From a checkpoint of a small transformer trained on Wikipedia: 137M tokens.
Each number is 500 + 25 x the weight over its row's rms, rounded and kept within 0 to 999. Layers, rows and columns count from 0. Numbers have three digits each. The size before them is the row's rms in percent of the matrix's.

# up: layer 7 MLP up, 512x128, rms 0.129, rows 13-37, columns 0-127
# down: layer 7 MLP down (transposed), 512x128, rms 0.181, rows 13-36, columns 0-127
up13 101:494510506465529537524503500461502528487461532499532526540533485517513463492499501487536503527526524486465516485506542509483450483528515508504512487506484546474467499510461504472481483497505501477490533489461508511451471481515494502460555548491525493484502529505561485479516548488508538513497525504527520491484511501483531472476539482506525513508457472469515498535515474461511538541546
down13 100:518462539493471463508489522523500504563533494454504501504530485506470521483512528482490480480469517540527497503491503502511493541465517505452499508543512512474491500521503468486453493513538527517496476490530528572469488481511493503523466518512506505453510456488498486477523419467511517505499490524450494527491472498473546496489483518502505510480515514491490500553523457480482528529503
up14 097:500496490474510464502484495531475490542494484494499493480505513540517511472523529527514461498462532508521458467535479489482534490517495525473526512501502537489532503492486553520536501463492429492523454549479535466518512467488478486498496484485505480520516504486531485496522462511470480439525480497518538517469438522504500508474505518520489469495529530524505490501476488474538524445475
down14 092:462490479514462469530496466505512542498520482464491508504502524458485476498482492502505504442531469487479533528497516498513496503494514503491518501503487530531525459475505510494516499465521466500470492508525509521538464498551482569494491489580464474490495509552538495509488517473528509534463521523448494474485535474476492464495477528511508450530486506469478536520507479509511493482519
up15 107:448512503487564460507481465507486517510529499479503499469488493507464542473467495496490523520479479491465469537527486522502534452483495544510507500466491522476502489458480553478436540519479542507561465487462506534509533485515490549483504487528508486488514493476487479483533536515514521497514547521490496512518476505513514497514513467520490484513497467453483540513481472506483511511502
down15 108:502442515541518498498473506504488516520510518510520462430470526495534448496549445491484499518477463505463514543473525427512535498516502477542525554523506465499451478509507513493491489477481477494503488527489504517503480510481485457501516496487494510502518482521508521505511496489488541540492469477518485476533484491476473541508460516490497469471495558504521491496507499525541494514499
up16 102:541502501479516488506501514543553498453491501476524467458505463488502510499504503450501457523474553491461528472501568505484489488532536489522528526479488484521518501510511499464463531445506476494529495511495500484511467485470495512546492476517525470499524469526521488479535511487509504543480493508500510536516496458509502505495510493501425497537511487439538493510502469506489528474508
down16 096:475499503514453468502531480529512495528494500503492522476452542507492489481553500515502493518508454472544506455504516499493502489553513469558535519535517500519516498492523437477511487491488487532463474539485477505483497508520474478448476500463534495524504557496487497507561513521483507479477499521452517444485470489510509456498467490530528517515484483525535505508500486505525508517502
up17 104:461491489492516570496532530486522491505468476529457497453506516485505546517481501460513511475518518474475510527487492510465487459538494478481466473464482514552495507498522519518502550458497500495466470536511511539487467518509524510480498475551525502529532480511485554500485518460493481498539498536482533504479515499492473549476510502468501485492506517469519530490550481483533505504475
down17 110:510519505508505464470462525523487566485510530437501450512554475528493509501507507517511508487509474485481529513489474455517521500496475491501507537507440514472481487496507496505496496530524448573493526518473494492491489455499540504444516489466524463511496467486490478489510530510475470509480502513536513475481522519473521525526548477517523472502511504513536472476507489527543523505513
up18 087:506484457480467482496517546508470490488511508507485517476514482531536524447533483458459481496452483530526540478448460508480533515445496510514504488513513512512465478488491492526517539518522536486496482477489510501479559480503536513534516465524527496515495509488503512529483521472488461501514491548485471495495476483501510450453541494504512492485510499499541490474450466501537497544490
down18 082:473514520547506521537498498507512460514536523529526513490500478467458498513475546551512487522505506494508490492545515499507446518541511498488521520498497486486549508523480528456514487450524482531499499495516471450543484524514473508503507503478463529458483499487522468435506565524474511516506492471483471509471514513501471512535495485481520518535494489522471530504522523524512528511452
up19 096:471524541493532464516492496497482531481471493469520500506539516485493476485504500521510539552502495516508481518525515494517494484551495517496524509509503450513519507487478455496470443486492509470482495511492502489537487474470518512493518496513507505527510498523528497526504534530425516504465434476531499465492495525530505485514551509513449510449527515519507491495446535514514540555520
down19 103:491503503490513511501492489507487459512506473508466502507492541511503504493524593470520503535517469462475478455489503516482517497486453515458550470505516492452525490515481493511485513500470498480484508562526536508522523489441512516528545496493501523493503434508504495529477516524514572491511463492518476496481473525497532517489483469512505474462480488468504514510489491498550492503483
up20 099:547510470493522518535549501523455526502484514531552476499459467513507529499479500499527554510537509485467526481497488515477518475507507495522484515505469503545468491487495537508467540527507516493474469503522463513526514559482480478493485500497515520539538468466504491459478530537463501510473490469461528526518498477483480502515467485526507494471463511513510508543532544509475508472533
down20 100:519530478513523533517521493428540508532500508525508447496475502466533489522493503518449476494461464498464498504475527532491475496520500513494488474485533513470476494474470482466504486475511534483456518514515514490480512505491494553503468515492537462542507527501507502513490513492457533502478556514495525516509515515497467554499497470503543514453493496566484496494523511521529530520533
up21 098:488451498514498439463548483492481489504502514482496483485504499535519510513522487441513509507514475501509516504499462529507493489454465462503476501512524482499526514471492509564507466488523496479528491504478533486469520491522482471509532491535512446496533483471489559518529485499507484532530523511497498465523468488545489526530481534519491531530486517464542488515496453515444539484492
down21 089:519511500534551552541484514525490495516515454494499512511520524518527503550455509533500515511513490462474486532473517491528515564491530527478487488505492502536437531472516527513491510485494471500489468481521489493532479487504488483496491507469481528529445474503533444484510487505485483473453495440524499537482503543501488531490500518502498479520496506484505517466511532438506478476514
up22 101:477493473502501460479487512511469526495472513496438490494492525510494469457508494489502538517484498538483496486478541535520489485498517468472465502489495488501495530510527507489482459481484514540507484485487490533519520506508452484496496514486488436523511552535457491480476491446493480467501483483493517500529494481510454517510437541547504451489507538521540486472506546522500460529531
down22 099:534478498529515470487535486486502513486516459472556481525510474530512483483513474463481526469504494483493501550511498475487459499496516470506473507493521468516489515458490512457484489500494502509483514472527508488523495511558520498517528531549488543519497502479490499481420499470508514508504511501496506491482484491512513479522516454512488529452431473535441536512464455520509532520499
up23 087:547531488457496501555522527484510538478509514476511506488487523499507502506469512521516472482518533512506519460492524466505486512484504526461530482469536506554510477502467533533480503508483459484507517485478500489532498531501493486510477521466539469463534491507465459548510482448508516484498457472509566512530528442488528519492469507529483498502474494512529485439492485508513482516503
down23 089:530462492538543540543516510521497496516499516510527515495545489542510487525459491501510513479470497459449475505483479469501503498498512532488448557445501506493533528490542535498512476520497502485510542492481545497513490490498485492451485515543494509492506491523472493494513520523466470474521492492433492482448488492541536515506475473546496510503469493495470508498506499495472449526484
up24 093:518501509484529505522436519459531541509494425491495510472451506486495497496498500506509498477474482491531536484484447512531532514546474494511516499504465498519486523508483508483500505499496532518493528476488537474521510527491558543503522487502529510497468479502555518501495489534472530497448522495478534510505517532513536461524527485532470512461517488457540494464528523494462488486512
down24 092:534484490539514434511517489508497498493522472464524470489492522505496475480536536504511467486531508503527509524508472521514461499525517495504502480435506477489454511452476465479497482509512520506463453500487493480502504498489505478459512523555481520471527499532511512502505493509501493524424454538502545479490522540457481529516505495536448515517494502474507510470529488446513491512508
up25 090:490516526480482487437499552523543539508473556523483473441487516520497529498505485527496534521493522485468480488470518514523536483491477448514512491490476521488541515527464487548495487519445501522510534530500496499544496508500506453466511515485523521490516453497505505503480492493459477471453477525514484519503541541503488501505476476473524509541506537510486470509493496466536507499488
down25 094:496497459480500517487488525461514486506483505522484521542464507512483491518485499509489494541518504456500494501529513481500494531564507527504523514520530525492505542501421500499531506463512495542541504496510517477461468494540508538487502552459505492501508546446470495508513543503512484481525476522494503457510476457459508486498482512532527508542544485503501510479543519542497468528500
up26 090:494522541502481504511464465500509514506495453491521480536500526536472480533487497473475509562478465496469519550525527465497491488567483532542475509493486500474493477477510470424516498494460509458500522518430497487459526470465508518516548506511499494471504489536502542466516497493501529491503506483528496500492494502522500507536495531475538495508518506497483488527513515523509515541471
down26 099:535509487469528516521492520526493527474509542458495492501515501523521526534483537532518487509455467469457501435497479507465481495491499537496528445456486488542477511517509502460463521485520569479504498504529524489506490503504510519493485533487484527523466467502480481508509475467514501498495524492517563531532511484518494512470510457471481518486519521486519470498476450494446517513492
up27 109:448514510502491527511486496467519509433480477480477498446465558547513520525514519486493539514506475563512513478517482524506502513494487485495510472480478492457457513500494481497510531555513476495468472504509514519527542509481517514490524523567493467496550498491500513493504506512442523479515538503499509513487492539482514493502530496514510512528529503479494490459447506474492504451528
down27 107:497510485521556521500483515518506522447434439488500476492482496496525488497514502496435486513484510552503528512494513519485523517514492505505528475511519543494508522514488500501513502493492508507518452529524511543482507515525529579517474466481473510506488502529510477474456455527485543509470545450515513493499504500479490523525554534525477515470510519516497469483499483463472525501500
up28 097:490499500486473445514514484503463454526530523494533496512519483553513490486501507517520550508447481539528501502498439497493508513524515542484505515522478508559507515501487478532445519483474519487493464511501479514462532527511536455497478456492484460496488484461499493490502479464488523471449520493468547522486495500548514506486498497499516502542535509511499505491512491437480489474510
down28 104:512516507489471479492479461486476500553502506507527451461534546489552490502525552506501530544498476495509516542529485514498491473528523540497492513492524481513540467526481482548498505515492531516493477492535486489532510489496480508459494485455524482479496480493450535528516494497479504501480481524473450495533473520526500451490479493439468540502471497508506515517489511437494498521479
up29 107:550465486482514523482503509543508513466508511511527521477492475490459514494510536511512479520499584493515478500513496445519467483487462488494452457472497503488460462529497488478540484546514532523496504525498493479485489502535490502496464500479515474527538484453509488531476485468510505533469508476499470481499473473504493516494478480449505473509484525506546530463504499528508522561474
down29 112:507465500463540493520512497529471538493503540512512513485495442496532511506482562481544574518538489504515487509495503501506465507529527462527477509531505465438477489523495480503510537501524521511492521467461484490487500540500537522457479509509515462505516515531463500507500506536504538492526450529475492517492508466517476516492487526501484488464512515511499534445518512507476519491459
up30 097:465476503461499515470482553495486507504524516495479523512472431516489502525490523494514513522500478528477513495466508498478482506496547467487495491513479507508511529492513535493530469504501504512511505515512522502513521474485476471524503553483466506504557467445519526427502542486540512515526488445519465486471469501516491495563482530518503504497473461474522479461475513510547527499489
down30 095:483523518508500477511485498459517500509491483528491514522515478545476558439468493508520527453522487465518461492554515519489542498499504476505512475507527544512477476523483418516490526503476495505522556477476480515536550507500484503491522507493519516476519519516503526477503518446510468501501516539521490514501506525489462488484469508494521462531531476478472497501485494533532461466477
up31 103:504518515489475474492547523481514492467502532477511475505488516498503498462486484503528556555550479531458456496506489524494472426497481501499519469509542534492512495453519533467515514495526476490525537474471484511473535528488487510482524501519520535523477507500462499497506521517545519470497518513518527490485526511513518468524500483505513513505501529445539504479468471528525495483434
down31 112:481523464513516461526471541523481488483478462443448500514453499518481519476518453485456539516462472487496492495516510522569470469463503474504476522497524530468496511497488527518496497488535507490492529535492513505486493477509473532507514487508505478483485493512494503507517510477494476497478483472494538522488518474498516486523501536464496582475471460484508504460515503522522445498455
up32 092:517447467461519492451545477505516504486509499495481511528452496477467520487476539504518522480505494505505516457477493465472495492514474509514543456484470471494502493515495542501501556510509515484501447525519539511475463547517497487530495471497545465531447490515521485505447530478515531512455566508483531519497504508474531491497531502486493508507481531508515491492522465505527516474493
down32 085:467492485509444514473473506490561532497507540471484502471512502500515543495496518535513505526485462508516521491467520478484517494518547543441474528547489528512520512513471481466496516514519537467549497528513523500444466492522519494497474502449504504484481461466476526493527535489510493494489502506514524521450472514494544502497474528476524496456505517544475517468525479485511510486492
up33 106:511516464514512457481479532499516514504494468482513503454531493497525481471444462516467503495525532519513495478518552506496476474485463475513474498513497480499511514482483502521536476556492496470524489505487520494513487500532497461522491494491504512506522528589509486462469502470487480488503446495500507510495481508534542527518597502502518484521472481478479515523500465542505494481478
down33 107:519491489489491504542560524491500526415495494514528541481498562504489519546478500460463524489476514498521507497502497513500513534485493475495502530468543493497497541520496517483505523498503489511492450466484469545470546468467475549508506496483515457513487514473498529521507481511532488488504500446504483506493487497547496456495489547515495516462496467547513481509513495520457503485512
up34 094:512502495509469488494565524477463514446471484476517455492469512501498494455540488512487492488517467527487473468440509512489529505514491535467449520481493519511462497509454518524475530541500504534484476465494517483540513497511495492544497480523429542506529475511494513470484516499533499531510461505508511519509459476511475504503497501494468511485507490534513514532504470444510516458499
down34 083:480510514501525513492486473513523486478497480494524486494503464452502511502502540505523500502479488463511497470514515487493501445497497502492542512518519469485489460485489503447512490513477504519486479513510464534446459482476470517470482546469548512494494492483500457525534486476480449461462546520527483488466535488458482511497521502519503513590517479488567520488505526507492485513500
up35 110:522512496492517460507476486459511482507502518542472459497517522528491517496479511528492530507495524505491482488528465448511509467489490507497528552513478489549487499470485517532462467491572499516509469479488478546557536537511473515517475516449514475502508466494530458501491513497473477464492531466505513526497522503506535552490489485476526492482504508524504516523539534528512555522496
down35 110:511485500522522481444501485528544471518489531467523517483483489515479491514515487483504482456505553437551516467499498533541492502550536504495472513511545509475478471507476548525492505519484455531514504493498498507540517510516502513528480474465531495505530544462500535518498518526540506474529501519472482485533489487506464478518484508526516517495499538489524447461486459517482480496518
up36 095:489469453495534498478520482505560547485454472529464482490541542459534508452539514469478483485533459530504475499488437491535510503531523458517537512512482484477498519554508473481525492483500497503502461495517474495472495466533496485508520498500514460494519496530490501528472446530498495513510485484502467511511516508516496524494515482487459514473539502486504478491478526462540527484500
down36 094:492488525463471466504511496486475495483514543504533500490509502511490533482516528513512435526509457477496503496512477499500508489505506536531533556503490533552470557513513543473497480504473522487566504486527505478509472498476498528504515468519458489539537541494492478487496500491491486487534478499486514488545500500493509521480523526483508492514473460500513526563428477523521510527542
up37 094:494485483488536547502514497502558501477458498537524521530519548483517471507544497505470536491491493525501451512539477496501513512502523528465446473508484483498489539517496511489491520489488474514497491493518497473544504510500510490488474503540483493480499460498530486488541538475471508470537441478519521486565456505530502505529495460507473475496542515473504512493484494455494486498436